config = dict(
    num_key_value_heads=2,
    head_dim=128,
    optimizer='soap_variant',
    beta1=0.95,
    dataset='wikipedia_en',
)
Each number is 200 + 20 x the weight over its row's rms, rounded and kept within 0 to 999. Layers, rows and columns count from 0. The size before them is the row's rms in percent of the matrix's.

# up: layer 4 MLP up, 1024x256, rms 0.215, rows 506-558, columns 192-255
# down: layer 4 MLP down (transposed), 1024x256, rms 0.221, rows 506-557, columns 192-255
up506,095,187,216,205,171,221,211,198,229,214,197,165,201,194,228,219,191,218,226,191,196,216,178,215,192,204,191,206,204,224,189,136,200,193,202,251,237,199,198,231,172,252,171,206,231,227,202,184,192,194,212,190,217,199,205,171,187,203,201,204,185,197,201,216,203
down506,100,217,179,220,225,167,228,202,212,169,217,202,201,220,211,189,188,195,211,170,187,185,203,232,184,228,196,231,158,211,197,251,197,207,175,182,184,219,215,168,181,189,196,197,191,168,232,199,165,204,185,146,186,194,205,213,183,177,183,228,219,218,162,143,178
up507,102,225,201,225,211,200,185,213,192,223,215,165,185,213,221,181,177,176,196,214,191,186,199,216,173,209,198,209,186,210,194,177,173,196,200,188,198,207,200,175,187,212,201,194,211,199,238,189,168,205,200,213,193,212,212,161,217,238,205,203,191,207,177,164,230
down507,091,194,170,217,182,191,188,177,213,196,176,229,201,218,189,201,202,216,188,157,208,182,216,186,208,187,173,193,179,203,225,256,176,206,226,202,204,202,181,183,192,217,219,217,196,183,214,164,236,214,183,192,201,184,181,161,222,171,219,206,187,182,231,172,162
up508,102,192,206,198,193,135,212,144,216,229,179,207,245,213,194,186,205,191,178,198,202,173,184,206,179,224,173,183,180,181,211,211,179,187,165,183,205,184,183,217,194,199,192,191,204,201,227,206,216,214,195,214,168,185,239,180,235,178,216,195,206,187,190,199,229
down508,097,251,211,209,209,189,220,167,208,210,180,197,227,235,202,201,208,198,207,176,217,173,225,167,224,204,219,202,174,202,211,235,204,165,192,208,200,181,220,215,187,187,184,244,226,247,212,154,194,237,185,192,194,202,176,205,227,183,218,218,200,179,196,177,207
up509,099,169,229,181,212,177,212,179,201,215,217,228,203,202,185,235,197,217,206,209,216,201,171,221,215,161,178,173,236,203,193,227,194,174,200,155,211,220,171,221,187,159,219,185,190,203,196,210,205,203,195,240,188,207,209,177,193,219,181,207,219,187,192,198,207
down509,095,218,185,194,176,183,198,197,218,172,214,168,219,205,223,208,172,196,196,193,195,195,174,160,202,239,204,194,201,231,196,166,223,243,196,199,185,219,193,197,179,246,200,206,195,198,189,156,164,175,184,167,172,169,223,207,219,178,183,161,210,191,188,198,200
up510,088,215,161,202,210,199,194,218,208,201,195,228,191,209,178,211,184,233,210,200,198,218,214,228,172,195,160,231,198,206,205,214,169,198,207,241,183,198,197,191,220,198,187,239,221,174,194,191,178,205,196,226,173,188,207,221,197,194,168,198,203,182,211,212,216
down510,090,214,245,201,237,177,181,170,203,199,213,207,227,212,225,196,194,197,172,196,190,219,204,200,230,193,210,192,204,209,215,193,188,203,236,164,189,203,233,217,192,203,179,156,196,221,201,209,199,210,200,173,204,204,204,200,159,212,221,152,198,210,192,203,241
up511,101,168,195,183,171,202,201,194,218,193,215,195,182,173,181,190,181,212,169,210,183,197,251,188,208,193,231,193,191,177,175,193,185,218,160,156,195,177,180,155,233,172,199,179,195,165,202,199,188,192,224,217,210,212,222,170,197,230,189,209,184,224,173,205,224
down511,108,191,165,212,199,175,193,200,221,195,192,193,230,157,212,167,194,216,227,188,215,225,157,183,225,249,203,223,194,156,196,192,235,188,186,164,169,205,229,225,175,216,220,212,205,200,188,193,209,178,198,219,189,200,175,216,170,220,192,231,150,208,208,213,211
up512,095,187,201,182,158,198,252,195,213,224,233,197,237,200,197,188,200,180,186,187,205,204,151,228,196,216,183,167,204,149,184,202,220,173,213,188,220,187,176,195,205,216,218,187,228,197,175,168,185,216,170,229,197,201,194,196,202,216,185,169,181,233,209,227,187
down512,104,216,212,215,197,207,231,200,235,171,244,194,200,220,195,197,178,174,226,208,222,215,201,186,228,171,196,188,205,197,209,201,180,202,211,217,169,224,176,152,191,218,191,192,210,220,178,236,209,153,195,197,182,207,200,201,181,252,186,239,151,227,164,217,228
up513,116,170,202,201,201,199,187,229,180,207,170,187,209,188,234,209,205,203,207,219,188,193,184,155,193,230,222,214,200,207,174,177,169,222,188,198,152,208,224,214,169,217,190,163,192,196,222,226,225,189,161,201,196,184,201,212,159,216,252,198,218,207,189,184,191
down513,115,192,215,190,200,203,201,200,205,146,196,173,193,179,218,226,181,205,215,183,162,216,211,200,209,217,225,152,208,228,183,208,210,202,185,207,176,195,205,212,198,210,204,207,219,184,235,197,242,230,181,165,167,187,207,198,183,214,216,188,202,190,188,215,239
up514,097,162,201,192,181,188,230,214,183,194,200,197,218,193,172,199,216,207,178,208,216,199,207,210,188,199,197,216,232,142,222,199,191,183,188,255,205,207,232,231,227,184,200,201,222,196,232,220,236,208,169,173,186,204,198,234,196,248,210,202,187,217,216,208,211
down514,102,196,202,209,202,212,199,183,219,239,205,180,180,253,179,175,211,193,210,196,205,182,198,237,183,206,178,199,186,192,216,182,210,184,205,213,215,189,199,220,205,218,197,178,198,202,190,218,202,156,192,204,230,172,208,158,208,201,199,196,218,218,217,191,201
up515,103,195,169,218,213,189,199,195,216,212,227,226,201,192,218,227,198,162,216,205,196,214,234,198,203,197,196,207,227,204,192,250,195,195,182,198,192,132,221,222,190,166,198,220,186,198,177,191,190,185,200,230,178,207,205,185,194,203,164,225,247,178,192,169,202
down515,101,195,213,197,226,194,237,205,186,167,210,192,224,198,210,243,203,206,234,205,186,214,218,191,211,207,211,213,222,204,202,188,147,174,170,193,167,201,189,219,199,208,175,228,164,206,196,242,215,238,207,207,173,207,201,167,198,198,184,206,232,196,190,162,184
up516,104,171,176,193,227,226,192,219,210,177,207,219,206,195,161,197,232,245,191,178,211,184,212,207,205,228,200,199,182,194,219,195,214,212,207,215,213,194,196,193,199,177,190,222,167,202,201,169,159,191,194,202,180,216,183,188,217,220,219,190,183,197,169,204,236
down516,103,185,218,224,173,166,221,161,170,212,245,204,182,180,208,233,164,179,189,207,166,208,191,206,218,172,178,201,175,204,199,217,220,198,173,189,185,224,186,199,191,255,196,180,190,201,201,231,223,183,176,214,223,217,210,184,210,168,175,156,219,213,181,195,204
up517,103,177,183,195,202,196,207,208,201,216,214,219,235,228,193,181,192,195,173,197,210,159,186,176,193,199,183,230,215,201,200,196,228,191,235,170,204,209,218,209,182,202,214,186,199,206,143,203,196,220,190,230,197,185,169,223,193,180,215,189,225,216,207,203,189
down517,099,223,197,207,199,187,201,205,188,195,182,164,203,184,196,209,197,225,194,223,219,207,238,202,212,252,203,247,204,190,200,213,218,211,201,219,209,175,201,207,216,194,153,206,188,210,182,216,196,203,179,173,213,234,170,195,217,189,208,238,206,233,192,205,186
up518,092,198,186,187,250,203,188,195,179,160,208,175,205,192,207,207,194,233,212,188,198,216,187,181,207,173,194,208,247,195,173,233,203,195,185,203,222,216,210,183,243,219,177,226,200,192,192,227,182,193,195,212,205,184,188,178,177,214,201,200,232,176,221,206,223
down518,100,184,192,190,183,206,195,209,165,190,153,187,188,204,188,207,215,190,172,184,173,190,196,187,197,216,197,194,220,224,200,203,223,167,225,155,189,175,214,204,207,199,218,208,182,193,205,199,212,218,195,195,193,181,207,212,228,194,185,212,180,188,250,179,180
up519,101,213,177,197,189,202,140,191,213,217,196,229,243,212,227,153,174,220,176,211,216,192,200,186,206,191,199,187,168,236,199,199,151,220,223,203,183,213,166,220,215,226,196,204,203,177,200,190,193,241,206,218,217,233,214,194,198,204,222,203,202,229,224,192,214
down519,109,190,199,202,252,216,213,200,159,204,216,201,203,226,232,174,204,173,195,170,194,247,192,173,189,189,173,183,215,203,196,188,198,208,184,204,219,172,214,223,166,170,218,199,211,200,206,187,202,192,207,161,213,214,218,147,189,202,214,223,201,207,189,181,174
up520,101,206,174,231,228,195,235,198,215,205,216,162,204,208,198,195,238,177,194,227,183,199,191,206,166,215,178,172,200,219,195,226,193,227,171,200,203,207,210,208,208,204,219,238,202,197,229,182,225,183,181,184,230,192,196,185,189,187,191,208,178,199,191,172,193
down520,114,165,203,189,211,216,188,210,217,214,200,188,211,230,164,189,203,157,233,200,193,173,213,235,220,220,181,218,181,199,197,200,209,228,179,215,244,188,235,205,180,213,212,217,224,227,222,211,204,210,188,216,196,173,198,187,216,184,217,226,190,213,214,194,221
up521,100,155,227,222,179,182,218,196,201,195,220,222,191,202,256,231,201,205,210,213,188,232,207,200,201,195,196,189,190,207,207,187,168,197,173,172,191,173,206,193,195,218,213,213,197,177,212,197,211,192,208,201,195,217,211,230,205,201,186,237,219,199,218,176,214
down521,105,192,207,209,187,232,198,192,206,164,208,197,190,182,219,223,191,220,221,147,194,183,158,198,172,219,199,184,200,226,200,186,207,218,190,212,238,166,189,223,197,189,235,191,194,189,198,231,216,190,188,184,212,181,193,197,183,176,188,208,204,196,211,202,182
up522,095,192,189,175,205,223,199,204,208,240,215,179,220,250,194,207,204,203,175,203,223,186,229,223,206,245,198,207,218,224,239,216,197,214,187,210,198,218,201,204,218,213,195,192,217,232,214,230,224,191,177,198,187,192,211,213,178,195,193,207,214,223,165,166,200
down522,095,215,194,175,180,175,192,221,208,197,185,229,194,196,192,183,217,173,163,169,219,226,186,202,165,193,187,224,232,199,166,194,199,173,201,182,209,229,219,212,157,189,198,208,185,181,199,186,184,215,173,213,225,214,227,218,176,199,200,169,189,187,201,215,226
up523,106,199,204,241,229,195,198,231,191,227,212,204,224,179,191,187,166,194,192,209,173,209,171,184,187,221,218,212,183,220,202,213,195,217,225,241,198,211,216,187,167,190,212,196,193,213,191,197,188,203,196,195,200,158,193,210,217,190,233,227,184,211,207,203,196
down523,105,208,212,226,204,229,198,233,242,229,209,193,216,183,177,182,198,200,207,189,207,215,215,220,203,187,212,190,203,238,158,199,191,218,180,218,195,202,191,196,187,203,171,192,204,218,222,221,211,210,182,184,155,191,205,256,244,213,197,219,187,203,165,218,203
up524,097,211,162,196,226,243,209,203,206,183,227,160,171,197,232,222,189,198,206,218,210,179,171,185,182,224,201,196,194,210,224,168,195,236,210,220,211,219,210,184,190,169,195,192,211,222,160,191,181,207,214,195,190,172,192,185,205,182,204,198,206,161,198,208,193
down524,099,203,260,212,177,189,163,239,186,193,179,226,207,220,210,176,184,190,192,195,224,208,225,236,180,173,187,178,192,217,192,227,223,176,222,189,222,201,181,232,204,194,249,223,173,181,221,203,218,215,175,224,202,185,213,205,194,213,211,181,220,204,195,194,225
up525,101,212,194,192,191,186,196,206,216,232,198,234,247,210,174,199,217,211,215,202,206,236,221,170,182,211,194,145,180,196,229,225,182,198,180,204,200,208,204,197,177,262,194,208,182,213,191,194,198,152,233,182,203,228,187,197,212,174,213,190,200,206,222,231,197
down525,101,193,202,203,189,194,227,182,174,188,208,200,195,226,224,216,219,214,205,212,225,214,187,225,230,208,219,146,216,213,202,203,203,200,210,198,171,225,212,193,182,163,214,222,160,196,187,211,221,217,230,219,217,228,202,175,228,227,173,188,206,209,190,195,210
up526,107,195,207,182,206,205,160,222,197,198,231,186,211,217,218,212,197,186,187,184,199,182,193,211,214,214,197,244,195,207,225,180,181,218,188,213,229,161,186,169,188,199,201,170,216,228,186,200,200,177,195,210,183,183,154,183,222,226,211,178,179,188,206,236,146
down526,104,191,199,164,174,217,213,245,218,191,168,189,199,199,179,191,225,211,184,197,230,147,209,181,217,159,210,151,215,215,220,223,219,188,217,219,201,211,227,197,208,193,204,207,203,210,205,212,201,217,169,214,218,203,203,206,189,215,220,191,147,175,232,193,241
up527,100,174,197,180,186,179,186,202,212,194,198,192,213,205,206,169,222,238,201,179,177,184,226,185,165,181,174,220,188,222,225,180,174,224,216,179,203,215,224,203,208,232,232,172,186,166,211,238,188,198,184,221,199,187,179,192,177,214,207,210,221,208,220,200,155
down527,097,185,175,226,208,208,163,209,191,221,223,213,213,185,187,187,238,222,182,184,224,184,197,191,225,173,206,192,239,199,176,208,244,175,177,199,186,184,209,235,219,183,212,162,230,180,203,230,214,212,198,182,166,168,208,214,195,162,211,218,217,202,191,168,223
up528,105,177,207,176,186,194,191,208,176,204,183,208,213,243,156,211,256,203,238,190,190,178,190,202,200,184,231,212,197,188,212,206,162,211,196,197,197,182,206,181,164,175,170,213,193,194,230,199,178,216,185,211,198,188,225,207,178,168,196,214,191,180,221,211,218
down528,098,201,227,189,194,197,203,193,229,192,213,209,181,200,218,183,166,176,177,170,189,182,218,213,210,207,202,198,169,223,193,198,174,185,193,138,175,200,175,188,218,198,210,203,210,217,237,221,198,195,208,192,192,173,173,208,196,201,220,185,192,207,210,215,207
up529,097,194,181,187,215,212,215,194,221,189,190,218,184,203,199,161,164,220,206,165,210,167,214,222,224,215,174,202,146,196,200,184,185,215,214,231,214,180,196,189,197,204,179,193,192,202,187,234,186,226,236,222,201,217,202,209,199,231,182,197,173,194,225,207,228
down529,101,217,206,220,208,198,181,193,186,151,183,205,208,176,154,216,220,190,174,197,183,187,219,187,206,193,210,182,191,200,204,224,181,163,231,220,212,201,213,234,212,228,174,170,201,200,184,204,202,213,184,233,199,193,213,223,180,203,223,189,143,193,211,187,182
up530,100,178,187,196,161,220,215,195,176,175,249,210,212,221,240,168,256,225,228,193,214,180,202,211,187,228,209,224,200,203,219,194,196,195,176,193,233,190,213,190,227,187,185,235,201,171,196,222,184,196,198,197,189,205,231,189,226,219,189,198,193,175,248,236,179
down530,103,173,206,204,220,181,202,237,162,228,161,187,199,197,189,197,201,189,185,214,220,172,198,200,177,227,207,207,197,178,187,189,208,163,215,228,235,210,187,198,198,203,203,181,212,212,181,179,244,208,171,194,211,193,229,206,202,175,221,170,178,211,211,189,184
up531,104,200,151,214,169,202,195,188,143,220,215,198,188,195,204,199,204,195,201,210,206,175,187,167,176,184,204,184,205,189,217,212,177,214,172,166,179,210,200,209,222,189,194,213,214,210,216,204,209,207,193,196,230,191,195,226,205,214,178,219,192,201,185,189,211
down531,113,217,211,232,210,173,191,198,212,175,206,182,222,209,226,253,191,184,206,221,202,176,184,177,214,214,142,217,211,216,186,215,223,214,199,190,156,184,195,207,170,210,204,193,231,197,207,231,184,193,215,183,213,157,177,191,229,212,190,184,211,192,191,220,174
up532,101,203,168,199,161,160,208,198,239,226,215,206,193,221,165,237,200,179,176,193,193,185,210,150,166,191,211,176,189,184,196,172,192,197,192,179,206,213,197,198,167,214,210,201,176,210,187,218,244,219,174,161,182,184,244,186,190,185,219,199,201,190,204,235,178
down532,106,247,246,179,209,207,160,202,188,175,216,161,234,219,190,173,188,197,179,214,213,197,228,230,210,215,200,211,173,197,214,239,178,193,203,214,206,198,214,203,193,175,258,209,240,204,220,196,196,206,197,238,192,205,201,191,221,203,210,189,204,219,219,183,186
up533,106,205,169,203,202,193,200,195,197,212,220,197,209,178,202,192,227,199,198,234,204,212,193,161,194,183,185,209,205,195,207,228,200,190,169,183,184,163,225,218,199,191,208,238,149,193,185,198,182,184,226,204,216,190,244,242,185,200,233,216,178,237,194,192,203
down533,109,202,225,184,192,218,208,211,191,207,223,194,188,209,210,184,194,194,169,196,198,210,224,190,213,199,188,197,196,199,185,206,197,207,180,181,221,202,212,213,189,203,234,211,238,181,226,202,170,215,212,235,216,209,212,220,201,183,211,189,205,218,184,178,166
up534,102,204,187,194,213,196,214,176,175,191,241,163,189,181,198,176,207,213,195,229,226,212,220,217,194,216,223,197,191,211,167,208,197,170,186,239,177,177,199,211,188,218,206,208,223,186,218,190,209,192,229,200,238,187,162,198,229,250,202,197,206,201,213,220,167
down534,098,199,204,268,180,204,199,173,201,224,182,216,212,184,208,220,194,192,232,191,181,220,222,196,209,197,173,170,194,222,217,199,184,190,203,159,191,228,214,166,167,201,213,175,189,190,208,186,227,179,189,206,239,190,199,217,236,197,218,172,196,218,184,149,204
up535,095,207,160,207,196,185,189,200,168,234,210,219,179,196,210,163,188,192,157,213,169,209,181,185,182,221,187,186,193,203,213,215,195,176,187,170,171,216,168,210,166,185,244,187,212,210,213,189,230,195,217,223,208,223,195,194,192,182,159,211,215,235,182,186,174
down535,093,185,234,214,199,187,221,207,176,190,218,200,228,198,168,189,179,190,169,166,185,193,199,208,231,215,218,194,214,168,173,223,250,235,184,200,196,209,234,197,209,186,211,179,208,171,180,170,192,161,245,192,205,235,203,190,208,211,240,211,238,150,200,193,171
up536,105,166,198,231,198,243,221,179,168,177,194,225,228,225,186,176,268,217,207,202,176,184,206,198,200,193,224,219,169,213,209,212,173,228,222,198,212,162,201,212,191,190,219,202,200,188,203,206,189,174,200,182,215,198,193,177,192,197,184,197,169,197,182,223,180
down536,098,182,207,202,200,204,206,215,180,194,168,207,178,189,225,194,185,195,208,222,163,207,204,232,199,184,202,182,187,220,182,213,225,227,168,219,215,184,185,218,209,186,183,233,205,212,212,208,209,207,216,204,216,201,197,193,204,217,195,200,198,201,182,219,208
up537,096,176,174,189,214,185,215,209,164,194,214,180,210,204,176,199,252,179,207,204,175,225,188,213,213,206,190,207,198,196,188,212,209,194,187,180,211,214,234,226,198,220,189,183,191,193,166,219,218,207,148,186,200,242,233,188,211,200,212,188,169,209,219,188,183
down537,098,215,224,198,230,192,235,220,239,193,193,196,215,205,213,187,208,199,193,200,230,193,219,192,244,227,188,209,198,199,182,189,237,188,199,199,214,203,198,222,219,207,180,194,171,192,202,190,204,211,214,173,202,224,211,207,196,176,196,222,166,192,209,179,217
up538,096,204,206,208,179,213,201,216,193,219,214,173,218,205,167,201,235,210,188,212,180,191,198,240,196,162,185,232,223,219,205,165,181,198,134,204,203,207,198,218,193,177,157,203,204,200,175,192,162,177,216,187,187,227,190,217,209,166,211,204,159,213,221,211,214
down538,100,181,194,199,209,195,223,203,185,205,213,237,209,179,189,202,183,212,217,214,174,230,227,223,207,171,170,184,204,212,195,189,175,216,165,195,171,190,166,188,218,243,214,224,185,205,209,190,191,220,210,182,145,237,186,221,178,177,168,195,236,165,206,211,219
up539,104,151,201,207,187,197,191,176,168,174,214,179,224,163,171,177,220,183,201,178,185,177,188,204,172,225,192,247,236,199,220,195,198,197,194,215,192,187,183,196,179,240,231,220,181,219,176,173,188,169,251,194,189,217,162,199,192,188,223,210,205,175,203,206,202
down539,099,227,203,206,216,214,157,238,221,188,197,195,193,206,221,199,216,220,167,187,206,218,217,201,220,184,205,222,205,172,202,251,229,188,215,168,200,218,166,242,183,199,214,195,175,216,176,221,228,216,185,203,223,229,182,198,221,196,207,245,195,221,201,229,217
up540,097,214,200,225,210,202,202,206,205,222,196,172,195,211,197,202,152,185,193,173,201,152,198,252,155,188,197,226,238,183,199,207,173,198,189,209,221,213,164,207,248,177,197,206,225,187,227,193,206,223,208,234,212,183,210,191,177,188,161,226,235,217,187,176,237
down540,100,178,155,166,203,212,194,194,217,227,185,225,155,190,178,209,177,182,207,189,192,184,181,240,202,152,191,208,225,191,189,190,217,204,179,206,240,211,228,211,225,213,188,217,232,228,233,209,149,199,220,180,239,181,193,161,207,212,214,206,232,171,165,174,181
up541,099,176,225,179,205,201,179,169,234,183,210,193,211,219,236,211,193,221,202,250,167,169,215,211,138,215,207,211,190,165,184,204,204,211,200,203,177,201,172,198,214,178,190,215,228,211,203,190,213,212,224,225,210,197,201,212,170,187,200,200,202,235,219,219,189
down541,109,154,207,229,221,184,205,218,215,203,193,201,213,211,178,236,223,216,201,236,185,178,223,201,205,229,220,219,194,187,184,201,180,202,218,202,236,202,203,192,177,192,197,186,199,203,201,212,178,196,189,160,197,235,206,194,179,186,183,202,242,230,202,174,185
up542,094,220,175,190,174,169,180,208,194,205,193,211,188,194,192,221,200,204,201,184,179,229,173,230,190,191,206,173,180,208,200,190,185,197,212,237,196,220,152,191,220,202,196,178,207,147,186,180,216,220,173,176,213,221,218,184,236,263,213,185,224,227,193,229,205
down542,102,212,171,196,212,200,183,186,155,245,175,202,223,196,200,199,191,157,208,199,224,193,227,204,193,217,217,244,204,140,196,231,193,173,194,225,171,203,176,187,166,207,219,188,241,207,158,203,227,180,193,240,186,216,207,172,231,185,184,207,208,197,198,188,192
up543,107,204,165,183,189,198,210,195,191,181,207,175,210,207,201,237,159,184,163,219,153,198,219,156,174,210,221,215,226,201,249,222,187,238,213,200,184,212,199,181,233,191,187,214,196,196,246,178,163,201,191,186,212,216,202,194,214,181,213,204,226,198,203,209,189
down543,104,195,175,178,171,191,189,233,194,176,183,166,197,233,224,202,206,175,201,191,198,185,173,246,214,192,180,231,217,204,179,182,220,217,225,182,198,204,197,204,217,206,183,206,219,239,219,230,179,190,176,205,191,202,209,206,209,185,178,241,211,177,191,198,181
up544,097,207,227,230,218,194,200,213,182,200,164,179,234,174,234,191,199,196,185,205,229,221,213,204,180,165,179,175,192,222,220,182,242,223,203,129,181,203,201,203,203,207,181,191,200,195,197,209,170,161,217,186,223,197,210,197,219,197,224,212,201,214,203,180,165
down544,096,218,205,164,205,222,182,188,216,203,233,201,184,199,206,188,193,198,220,198,200,196,199,184,212,204,215,204,188,233,204,212,212,184,196,215,182,212,209,201,205,183,205,228,209,167,225,171,182,223,216,221,172,225,205,172,189,204,219,238,185,228,208,210,250
up545,095,160,204,195,159,178,198,203,188,185,231,177,226,176,215,207,181,194,174,227,207,179,200,172,241,193,175,207,160,193,222,221,189,220,226,230,212,197,185,225,216,178,190,195,217,214,189,192,196,183,176,190,225,212,178,190,213,166,205,193,208,187,247,214,192
down545,094,219,199,215,184,220,198,189,215,211,208,179,218,222,218,183,227,181,174,210,238,212,178,223,207,186,202,226,215,231,185,157,165,178,202,181,197,182,189,201,185,196,203,186,216,230,187,189,177,206,229,225,185,199,204,195,213,223,177,173,230,181,163,210,209
up546,098,228,219,217,183,247,191,175,203,191,210,195,237,195,189,227,213,193,220,217,214,188,243,209,174,216,176,202,228,182,182,174,179,201,188,192,182,167,214,193,186,216,225,219,184,185,180,169,186,173,185,200,179,202,171,187,192,196,212,209,219,146,191,198,194
down546,095,193,219,230,243,226,177,227,229,184,155,222,166,233,188,192,185,215,173,165,235,223,199,212,230,169,178,200,195,208,188,197,192,190,207,217,226,216,160,198,219,209,189,212,241,192,204,228,206,204,192,196,205,185,190,206,193,178,201,184,157,226,178,197,201
up547,095,194,215,181,188,188,203,192,231,188,236,196,223,217,222,181,211,194,176,201,202,190,229,217,194,207,210,203,205,198,221,213,227,215,205,210,169,205,228,172,173,195,229,199,204,188,226,198,202,175,191,203,202,257,211,189,192,184,190,231,183,203,203,229,172
down547,093,203,192,221,222,219,183,205,236,238,209,197,182,193,184,227,209,202,213,221,181,209,184,196,212,235,192,204,187,212,204,212,183,178,246,203,222,192,192,240,247,190,195,190,193,200,178,181,195,204,228,187,205,161,202,195,214,216,234,196,200,154,214,175,200
up548,103,177,189,199,229,185,193,258,223,176,222,191,208,200,181,234,222,198,207,184,232,208,166,190,223,206,182,179,199,217,184,198,204,205,187,236,188,188,200,184,228,227,200,213,200,183,213,184,191,200,193,254,184,188,177,211,207,226,216,253,210,201,203,217,161
down548,107,232,209,176,170,188,170,253,214,216,169,192,207,223,184,178,215,231,206,187,209,176,191,234,198,190,220,191,220,227,216,216,190,215,200,160,195,193,199,178,230,207,202,205,161,185,198,144,187,184,189,217,191,201,175,168,195,169,199,191,221,201,203,192,200
up549,098,210,217,180,217,210,187,224,209,203,219,207,195,224,161,186,198,213,208,207,215,194,153,215,221,241,204,215,203,201,183,168,212,195,205,216,233,197,183,230,199,206,211,190,203,211,184,190,225,174,188,221,240,178,251,234,171,204,181,219,190,171,214,183,183
down549,101,216,194,184,209,197,209,227,206,199,155,191,173,238,218,193,201,190,204,199,204,196,186,203,214,196,197,213,156,203,202,138,193,200,163,207,226,234,189,175,200,183,260,203,201,170,193,214,144,213,215,183,202,206,165,185,201,182,194,218,195,221,201,211,201
up550,107,195,219,197,191,219,207,163,200,250,185,194,223,183,203,239,193,172,192,204,196,204,191,208,206,219,217,221,222,211,228,189,200,191,236,183,170,202,210,165,180,178,180,186,223,210,188,181,184,191,239,214,200,200,183,188,223,194,216,205,188,194,191,179,228
down550,101,155,204,190,202,233,195,219,210,208,229,247,215,246,164,198,200,232,187,214,179,183,200,188,191,182,195,207,186,207,190,212,152,199,201,216,206,212,197,199,210,159,229,176,168,200,217,201,210,200,195,200,199,236,188,173,166,201,190,155,215,188,202,192,203
up551,095,204,211,187,185,175,215,186,212,163,175,224,211,170,196,189,177,228,213,207,230,191,220,204,184,224,197,208,177,187,182,190,200,183,233,198,206,201,182,207,219,220,208,201,173,195,213,225,221,215,217,172,228,169,232,177,262,207,167,184,164,218,209,180,198
down551,099,207,173,180,182,196,161,185,167,200,193,229,171,180,182,244,173,225,197,196,171,161,184,208,216,175,221,188,220,186,180,198,196,223,198,219,193,180,193,173,207,183,236,188,210,192,209,169,194,230,239,211,204,214,203,191,206,212,188,207,199,211,178,200,195
up552,098,191,161,200,206,218,207,200,184,175,178,166,189,225,170,197,192,224,166,227,170,173,179,222,213,234,190,195,215,183,184,206,208,218,223,178,199,218,169,174,198,180,217,214,182,227,215,230,186,200,187,210,256,168,170,204,197,205,191,210,179,175,224,175,232
down552,098,194,218,205,192,177,223,218,217,185,175,172,194,198,191,212,209,179,210,228,206,201,177,182,196,212,190,189,218,209,186,204,184,207,201,189,216,220,217,184,204,196,216,238,225,206,169,188,195,177,219,212,209,232,182,192,200,208,169,196,131,207,182,215,200
up553,098,196,203,227,196,217,180,214,187,175,207,224,210,165,182,194,217,199,217,183,192,241,199,183,221,217,212,225,197,165,225,193,157,204,218,198,200,228,214,196,188,240,229,205,184,159,234,231,197,178,200,206,196,152,220,204,199,194,249,190,223,193,219,235,208
down553,096,188,195,164,203,198,205,217,207,172,178,188,184,214,203,182,201,196,189,207,222,176,202,226,216,166,200,227,197,198,192,214,239,179,180,210,176,179,191,205,215,206,215,158,174,211,219,172,201,212,207,192,207,214,239,203,201,212,194,173,195,183,189,195,215
up554,090,211,177,205,130,176,172,200,205,220,240,233,203,200,179,228,193,199,174,198,192,198,216,173,164,186,184,177,229,206,220,226,155,205,179,162,211,176,221,239,194,211,161,203,200,171,205,220,173,211,188,233,219,190,177,190,189,227,214,208,191,211,209,228,188
down554,097,189,199,180,205,214,211,195,204,200,199,190,223,181,245,178,178,207,162,194,189,200,219,184,184,217,200,190,188,203,193,203,238,191,229,201,199,172,254,202,216,209,194,175,211,236,214,224,207,204,236,210,185,212,201,161,204,182,188,165,208,184,169,235,203
up555,092,203,214,188,176,204,181,206,177,200,178,207,215,178,216,188,164,184,184,173,174,229,220,157,214,212,210,232,206,145,173,193,187,207,213,221,216,246,161,221,211,200,213,188,195,223,203,211,194,198,204,205,219,200,213,210,227,171,199,212,217,209,180,218,208
down555,093,194,184,183,192,222,201,163,186,222,208,222,182,213,167,193,237,249,182,213,214,179,178,196,182,206,212,198,223,225,202,215,229,201,205,158,153,167,189,173,169,213,207,215,222,195,192,210,203,222,185,211,178,209,186,207,165,208,153,197,167,206,204,213,174
up556,099,207,197,184,197,185,183,186,227,195,213,240,160,219,223,219,208,210,218,228,227,215,197,192,181,214,177,202,198,200,226,208,200,169,192,230,206,208,219,180,204,165,218,189,199,203,218,190,160,230,191,205,190,204,207,172,206,178,186,199,158,234,208,209,165
down556,096,231,217,234,166,188,179,193,216,205,164,215,191,222,195,210,227,172,177,209,195,196,215,205,186,201,180,216,181,155,174,186,207,229,185,184,208,202,178,184,217,212,231,203,220,222,171,199,221,204,197,182,179,198,191,199,206,212,221,203,185,183,181,211,235
up557,101,201,223,209,186,200,199,205,181,218,167,179,191,186,233,154,191,205,194,224,199,207,189,199,204,184,185,191,203,213,220,215,218,184,205,193,194,192,194,228,169,229,154,182,250,179,208,198,216,190,199,207,208,159,198,176,168,198,220,191,188,166,204,200,188
down557,105,228,196,219,168,180,194,200,199,202,166,224,197,196,194,178,192,235,235,190,193,175,197,208,206,233,224,194,191,199,225,201,252,155,189,225,178,209,187,175,184,207,212,193,180,179,207,234,168,194,227,195,199,188,182,214,192,192,217,211,206,195,186,198,199
up558,099,202,206,173,204,213,209,259,201,195,229,229,218,212,206,214,228,214,177,166,175,204,187,194,186,221,186,199,205,206,200,173,223,179,197,211,227,221,204,185,161,198,202,225,193,197,193,149,180,192,182,216,209,210,222,160,237,199,207,202,241,218,220,196,201